config.toml
hidden_size = 320
num_attention_heads = 5
intermediate_size = 1280
vocab_size = 6785
parallel_block = true
lr_mult_qkv = 0.4
schedule = "wsd"
batch_tokens = 262144
Each number is 128 + 24 x the weight over its row's rms, rounded and kept within 0 to 255. Layers, rows and columns count from 0. The size above them is the row's rms in percent of the matrix's.

# layer 5 attention output (transposed), 320x320, rms 0.142, rows 128-137, columns 0-159
size [103 117 118 108 115 118 115 107 109 121]
[[115 144 111 109 136 160 116 120 132 128 123 190 111 149 124 129 137 127 126 120 122 136  85 182 117 127 197 137 133 111 111 134  77 127 133 130 153 154 109  73 131 137  76 157 126 179 137 148 117 131 131 173 133  81 131 144 107  88 107 109 141 161 126 139 175 118 167 121 156 111 148 122 123 108  99 131  85 140 109 112 127 141 140 112 130 175 151 140 140 126 155 119 147 148 133  83 147 115  73 167 142  69 102 129 165 132 102 131 110 131 129 122 141 112 125 131  87  89  86 141 155  82  95 127  87 145 148 173 140 115 115 129 126 103 125 146 145 153  99  98  94 115 153 138 137 126 118 147 181 145 138 156 131 159 135 103 121 121 137 101]
 [143 130 110 129  98 103 117 132  87 147 114 123 124 145 161 145 136 117 149 140 115 147 140 189 121 123 125 137 139 103  99  92 134 179 126 137 140 126 129 146 110 129 140 160 130 124 115 158  99 162 145 121 122 163 134 119 121 104 122  79 136 126 122 136 114 107 120 136 157 130 147 127 110 132 130 129 126 122 136 160 182 110 136 134 139 146 163 119  94 154 166 101 153 155 160 167 162 153  79 124 156 138 124  95 132 142 131 143 153 140 138  61 108 175 121 110 161 152 105  97  94 132  78 116 138 127 107 137 130 106 156 148 160 135 104 145  84 133 109 104 145 159 103 140 175 155 126 113 129 105 102 114 133 140 118 134 159  76 129 137]
 [156 118  92 185 118 137 155 119 103 149 143 125 113 119  95 162 135 122 141 137 150 125 157 122 130  93 123 126  90 108 149 157 167 148 106 128 150 122 109 134  76 141 130 112 101 149 144 143 112 126 145 127 145 145 136 139 135 194 197 133 142 123  79 106  99 150 129 162 127 117 169 130 116  98 102 120 182 139 123 121 135 125 147 165  97  81 118  99 118 109 107 129 142 134 171  93 152  88 116 102 175 133 149 125 138 114 124  96 153 112 122 104 149 126 163 156 102 147 132  83 141 128 147 101 114 101  87 108 113 132 102 156 130 110 111 154 178 145 128 143 143 175 140 126  99 117 150 124 126 136 130 114 132 111 146 103 114 138 124 141]
 [124 168 133 122 147 172 132 127 167 135 125 139 173 103 115 105  89  97 126 116  94 147 156 117 149 164 126 138 140 177 107 176 139 117 143 178  97 123 117 142 105 122 116 145 130  76  75 139 119 149 114 132 150  96 110 137 126 119 127 150  82 150  71 151 113 138  89  95 135  66 107 120  96 129 113 126 115  99 124  99 124 135 172 112  65 123  96  95 112 129 127 157 141 150 120 131 114 120 130 139 167 145 126 125 203 140 139 141 136 141 108 127 148 159 122 148 134 122 156 134 112 102 117 136 143 143 139 187 129 134 114 156 171  99 100 158 133 102 135 130 122  98 167 151 119 134  99 131  77 138 147 150 122 129 142 117 133 113 120 133]
 [108 100  85 171 107 119 172 107  72  72 130 150 103 152 122 130 157 118  93 139 148 142 131 174 109  81 121 124 168  64 113  97 145 132 110 123 123 139 108  96 150 102  90 152 134 144 171 167 129 117 122 169 121 166 158  81 111 172 139 168 137 164 140 138 146 131 132 146 156 167 151 118  92  74  85 103 123 130 132 134  95 181 116 113 154 141 122 134 150 134 123 123 147 101 149 148  96 109 124 149 125 135 133 130 150 116 140 115 123 111 102 140 117 109 130 103 135 122 152 112 108 122 115 112 134 130 124 190 158 116  87 136 118 147 104 130 110 171 148 121 103 139 135  92 117  92 135  94 110 159 124 146 111 120 118 156 100 153 142 131]
 [136 153  90 177 121 165 133 115 143 119 133 119 113 130 164 148 138  80  72  88 130 131 171 117 127  96 131 111 169 111 101 121 137  86  95 120 151 136 138 118 115 109 132 113 127 130 158 111 135 111 127 100 152 172 140 131 149 128 110 156 112 142 133 137 151 115 190 112 162 118 121 106 157 135 121 166 120 103 148 172 141 102 120 110 152 159 157 146 104 175 148 155 101 148 149 135 134  81 132 170  89 100 152  96 149  80 125 160 135 128 145 135 152 106 104 124  90 109 152 122  98  96  98 110 173 116  70 145 148 115 192 138 137 132 116 135  99 151 103 139 149 157 143  64 145 116 142 152 148 127 129 116 160 146 158 124 142 109 138 130]
 [108  79 133 121 135 114 112 126 128 142 107 137 153 165 138  96 116 116 128 135 149 102 142  74 158 127 139 142  97 150 103 158 111 116 154 106 117  71  86 148 153 141 135 122  90 154 143 130 130 101 124 107 154 105 145 126 185 123 158 128 152 137 170 176  99 137 102 113 170  73 129 101 110 160 144  85 125 110 168 150 109 137 155 117  94 119 106 138  94 149 121 112 137 138  98 134 141 109 104 141 112 125 123 124 112 154 142 106 146  95 132 142 145 129 126 134 149 142 145 150 105 135  88 116  76 100 122 134 100 135 122 164 163 140 142 176 137 152  97 129 107 143 132 134 100 124 158 145 167 144 113 120 145  76 122  97 161 129  93 172]
 [126 155  93 166 128 152  80 147 155 100 116 141 212 138  93 112 130 132 134 140 138 133 105 155 125  88 141 132 108 124 158 154 120 130 132 121  95 135 144 145  90 128 122 173 140  75 120  87 123 146 158 163  99 142 149 144 130 118 116 128 113 132 128 141 129 159 157 168 104 125 140 130 161 115 123 133 163  98 116 137 110  86 158 102  74 120 121 153 142 150 167 101 117 129  99 129 131 155 115 119 137 120 160 114  70 171 117 156 129  96 177 107 141  90 134 178  99 171  92  90 123 134 158 184 138 134 166 130 128 143 118 126  80 139 156 127 135 166 108 136 110 127 114 150 127  85 137 131 165 149 103 120 145 118 118 135 164 141 124 130]
 [126 125 144 122 127 127 128 143 111 145 141  92 110 108 111 137 150 136 115 142 123 156  94 107 150 146 124 113 106  99 115 110 127 155 181 129 166 117 127 112 121 141 154 112 123 105 110 115  92 111 110 166 112 156 108 139  90 116 115 116 106 130  83 118 144 113 101 131 122 111 124 170 151 127 134 103 139 127 136 120 158 100 126  91 153  49 134 149 122  89 104  97 182 156 131 182 154 145  85  64 159 107 110 121 166  95 185 161 120 195 117 139  96 150  84 131 167  98 135 147 143 183 118 151 159 154 114 129 125 116 187 111 137 158 116 162 107 111  90 153 131 136 141 105 117  98 162 130  91 164 147 115 144 129 134 156 102 134 135  83]
 [132  92 162 103 139 125 183 143 115 111 120 157 108 170 111 102 131 123  87 106 152 160 100 171 151 122 116 116 124  84  99 192 124 135 114 146 128 129 132 134 176 112 151  90  98 129  99 107 121 133  90 125 143 167 134 131  89 172 121 121 144 137 118 117 125 141 150 139 127 151 112 126 101 109 153 116 138 101 115 112  99 148 129 134 131 143 134 138  92 137 126 163 126  91  96 154  82 133 151  82 130 125 104 132 141 152 134 128 135 183 183 157 130 145  97 144 118 118 130 136 125 154 122 130 140 165 147 109  99 134 129 164 149 166 127 133 134 106  77 101  97 106  59  99 168 124 114 113 131 128 145 131 107 113 136  92  79 133 139 120]]
# layer 5 attention value, 320x320, rms 0.0256, rows 129-138, columns 0-159
size [ 94  96  89  94  94  92  90  88  97  96]
[[109 107 124  90 117 127 122 127 163 120 123 174  67 122 170 121 122 111 141 117 134 129 110 150 124 104 200 107 109 112 156 125 117 154 110  98 189 146 126  86  98  72 110 149 110 122 105 132 129 133 128 104 111 110 107 137 117  94 127 116 185  74 138 106 168 123 130 113 153 147 157 129 120 101 125 161 150 166 113 117 139 168 171 124 111 119 137 126 148 150 121 173 130 127 122 167 185 149 121 121 153  62 166 157 106 141  87 111 147 110 156 124  79 120 124  88 114 121 115 105  98 135 123 108 165 112 109 139  94 141 139 166 137 137 120 157 156 166 152  96 142  80 108 128 124 125 128  79 124 155 120 135 106 117 106 124 120 166 134 111]
 [ 90 139 160  89 148 144 104 133 123 126 118 144 148 174 104 114 129  75 175 106  94 122 114 141  82 114 101 136 122 150 123 134 133 121 118 147 174 126 113 123  94 102 153 106 105 114 124 165 133 103 108 113 144 112 181 128  95 141 103 135 161 105 130 123 104 153 137 127 153 133 123 125 118 118 147 147 143 118 132 167 144 139 130 123 111 133 128 122 126 147 105 157  89 162 125  92 108  96 156 171 141 128 142 107 120 138 126 163 114 106 101 132  96 145 133 178 158 127 107 174 109 100  86 100 113 172 119 119 139 145 118 112 128 112 118 141 163 158 121 115 167 139 148 114 106 153 119 101 125  94 118 100 113 132 166 154 138 138 109 132]
 [126 108 135 126 151 137 102 131 151 124 117 110 137  96 128  77 138 192 130 150 128  97 125 148  95 154 135 122 114 110  74 189 153 105 131 125 108 162 136 155 133 115  92  98 107  90 122 112 114 151 112 152 196 117  81 148 164 162 163 159 142 124  81 120 130 150 146 139 157 111  95 118 136 145 168 124 127 142 114  75 124 174 123  90 116 116 140  83 168 130 137 150 129 145 172 107 156 117 124  96 142 113 157 112 110 136 173 132 107  99 165 116 153 145 115 117 163 126 137 119 148 100  96 119 172 134 129 135 131 121 161 175 109 151  66 122 135  94 114 139 151 154 168 104 100  75 136 136  74 119 127 152 122 145 141 114 116 151 118 130]
 [117 160 123 113 136 118 133 168  86 111 173 153 142 159 107 134 137 123 169 120 121 107 120 128 117 115  68 102 134  77 162 115 117 158 105 112 138 113 142 135 111  86 109 145 150 139 162 163 153  35 107 154 139 175 128 106 137 121 128  80 106 123 153 100 135  99 129  82 159  91 143 110 151 151 105  74 156  95 141 101 126 154 138 154 128 130 140 123 152 146 155  82 177 123 103 106  84 118 140 156 155 109 128  87 142 113 150  99 149 132  98 115 129 148 123 132 103 151 156 140 121 162 124 142 125 117 147 105 107 148 117 168 147 146 105 108 109 136 127 130 128 172 145 109 132 104 106 157 128 151 156 107 108 167  85 154 126 133 108 107]
 [ 86 106 130 143  98 150 122  92 131 151 117 133 132 164 126 140 128 115 177 100 110  91 100 100  62 100 126 107 127 125 141 101 136 106 186 125 110 127 124 139 166  89 130 153 129 119 150 104 103 115 123 141 133 163 117 132  85 135 131 160 115  98 124 137 131  75 142 124  98 141 103 136 151 116 162 129 125 121 127  99 158 136 119  77 158 152 149 122 146  82 117 136  60 151 121 135 116 109 153 135 123 130 145 109 119 140 158 139 166 135  80 105 131 116  94 119 127 121 170 125 108 112 121 173 146 134  91 126 141 134 148 108 114 112 113 113 107 125  69 158 153 121 153 102 122 137 108 163 197 139 141 122 121 117 131 103 183 197 113  98]
 [128 136 149 128 122 144 126 116  97 123 112 101 165 150 126 159 130 114 140 108  92  94 152 148 142 146  99 147 142 144 120 107  99 108 192 128 120 125 135 143  85  78 130 100  95 144 147 166 138 152 173 124 164  72 111 143 153 133 153 102 129 123 110 157 101 106 149 122 149 103 116  89 148 102 185 119 117 132 152 127 121 123 144  80 118 127 175 103 131 171 136 128 140 205 132 161 149 173 107 113 157 119 171 144 166 110 136 137 151 123 115 136 115 120 116 140 122  86 113 154  94 148  88 107 123 141 142 118 109 125 140 110 107 138 110  96 138 130 145 131 138 146 161 113 146  83 166 142  93 123 127 156 111  61 131 110 104 153 116 191]
 [121  86  98 130 128 126 121 149 155 137 112 102 121 137 151  69 152 128 131 160 134 172 184 125 108 163 137 164 165 150 117 121  91 133 156  87 138 154 179 113  80 147  83 117 111 141  87 133 136 160 152 135 127 131 128 142 124 139 104 109 149 127 110 185 106 128 132 111 165 101 105 101 151 121  89 115 129 126 139  76 131 125  87 127 119 174 122 138 134 165 128 136 135 148 134 123 144 195  77 144 115 117 142 109 125 100 170 118 102  96 126 132 134 121 122 164 133 198 113 148 118 144  95 123 179 128 154 111 131 171 100 130  92 151 149 145 154 149 116 119 124 172 122  92 137 136 120 157 165 146 155 147 141 148 105 154 152 165  98 119]
 [130 145 141 154 177 123 135 173 120 105 129 115  72  95 113 140 113  77 150 142 136 149  94 121 135 149 143  97 116 153 150 140 161 183 124 130 131 153 165 148 146 124 125  96 118 131 137 149 164 138 146 140 108 150 166 128  84 141 109 114 154 163 107 117 138 112 128 151 129 125 140 141 121 102 116 105  90 133 116 112 161 103 101 100 148 109 146 104 129 115 143 104 176 100 111 123 142 135  79  57 142 122 143 113 163  65 112 111  95 121 112 127 115 121  93 116 161 132 136 124 133 152 138 110 160 139 110 106 136 130 132 139 123 145 112 130 125 152 154 132 147 152 130 144 110 163 134 155 148 116 129 112 123 118 150 126 133 120 153 120]
 [121 155 140 108 101 146 176  91  92 138 131 144 148 139 170 121 131 142 187 119  88 129 118 157 147 163  66 143 133 111 146 162 107 144 131  58 118 160 161 123 139  85 118 128 110 127 132  89 116 102 166 124  92 126 140 113 113 115 163 134 118 161 138 127 145 105 117 156 129 163 146 164 115 136 134 127 106 134 129 111 107 123 119 141 113  96 112 129  93  97 107 101 128 167 120 144 116 127 161  91 133 116 125 169 138 146 131 147 135 185  96 126 132 126 101 163 163 116 122 128  83 158 114  95 136  80 146 125 150 132 135 110 130 147 142 134 134  94 136 151 124 113 119  66 151 115 100 152 120 149 163 174  92 182 142 147 144 169 123 125]
 [134 122 132 154 125 136 158 119 138 111  87 159 123 138 128 147 128  91  90 158 163 117 159 156 150 125 124 135 163 107 119 159  98 125 108  98 153 132 107 152 113 156 133 116 111 150 143 116  86 185 153 161 138 178 151 124  79 103 119 117 125 148 108  87  91 155 107 115 104 144 103 137 112 110 125 150 123 133 100 178 129 118 135 127  98 119 131 104 120 112 156 140 117  97 116 155 102 190 124  99 123 135 121 124  99 137 127  87  57 119 101  88  79 143 121  98 132 147 156 159 111 145 166 123 104 137 112 140 146 120  87 125 117 138  89 160 130 115 137  63 136 157 100 158 107 142 115 171 132 133  98 158 117 109 163 119 137 135 108 110]]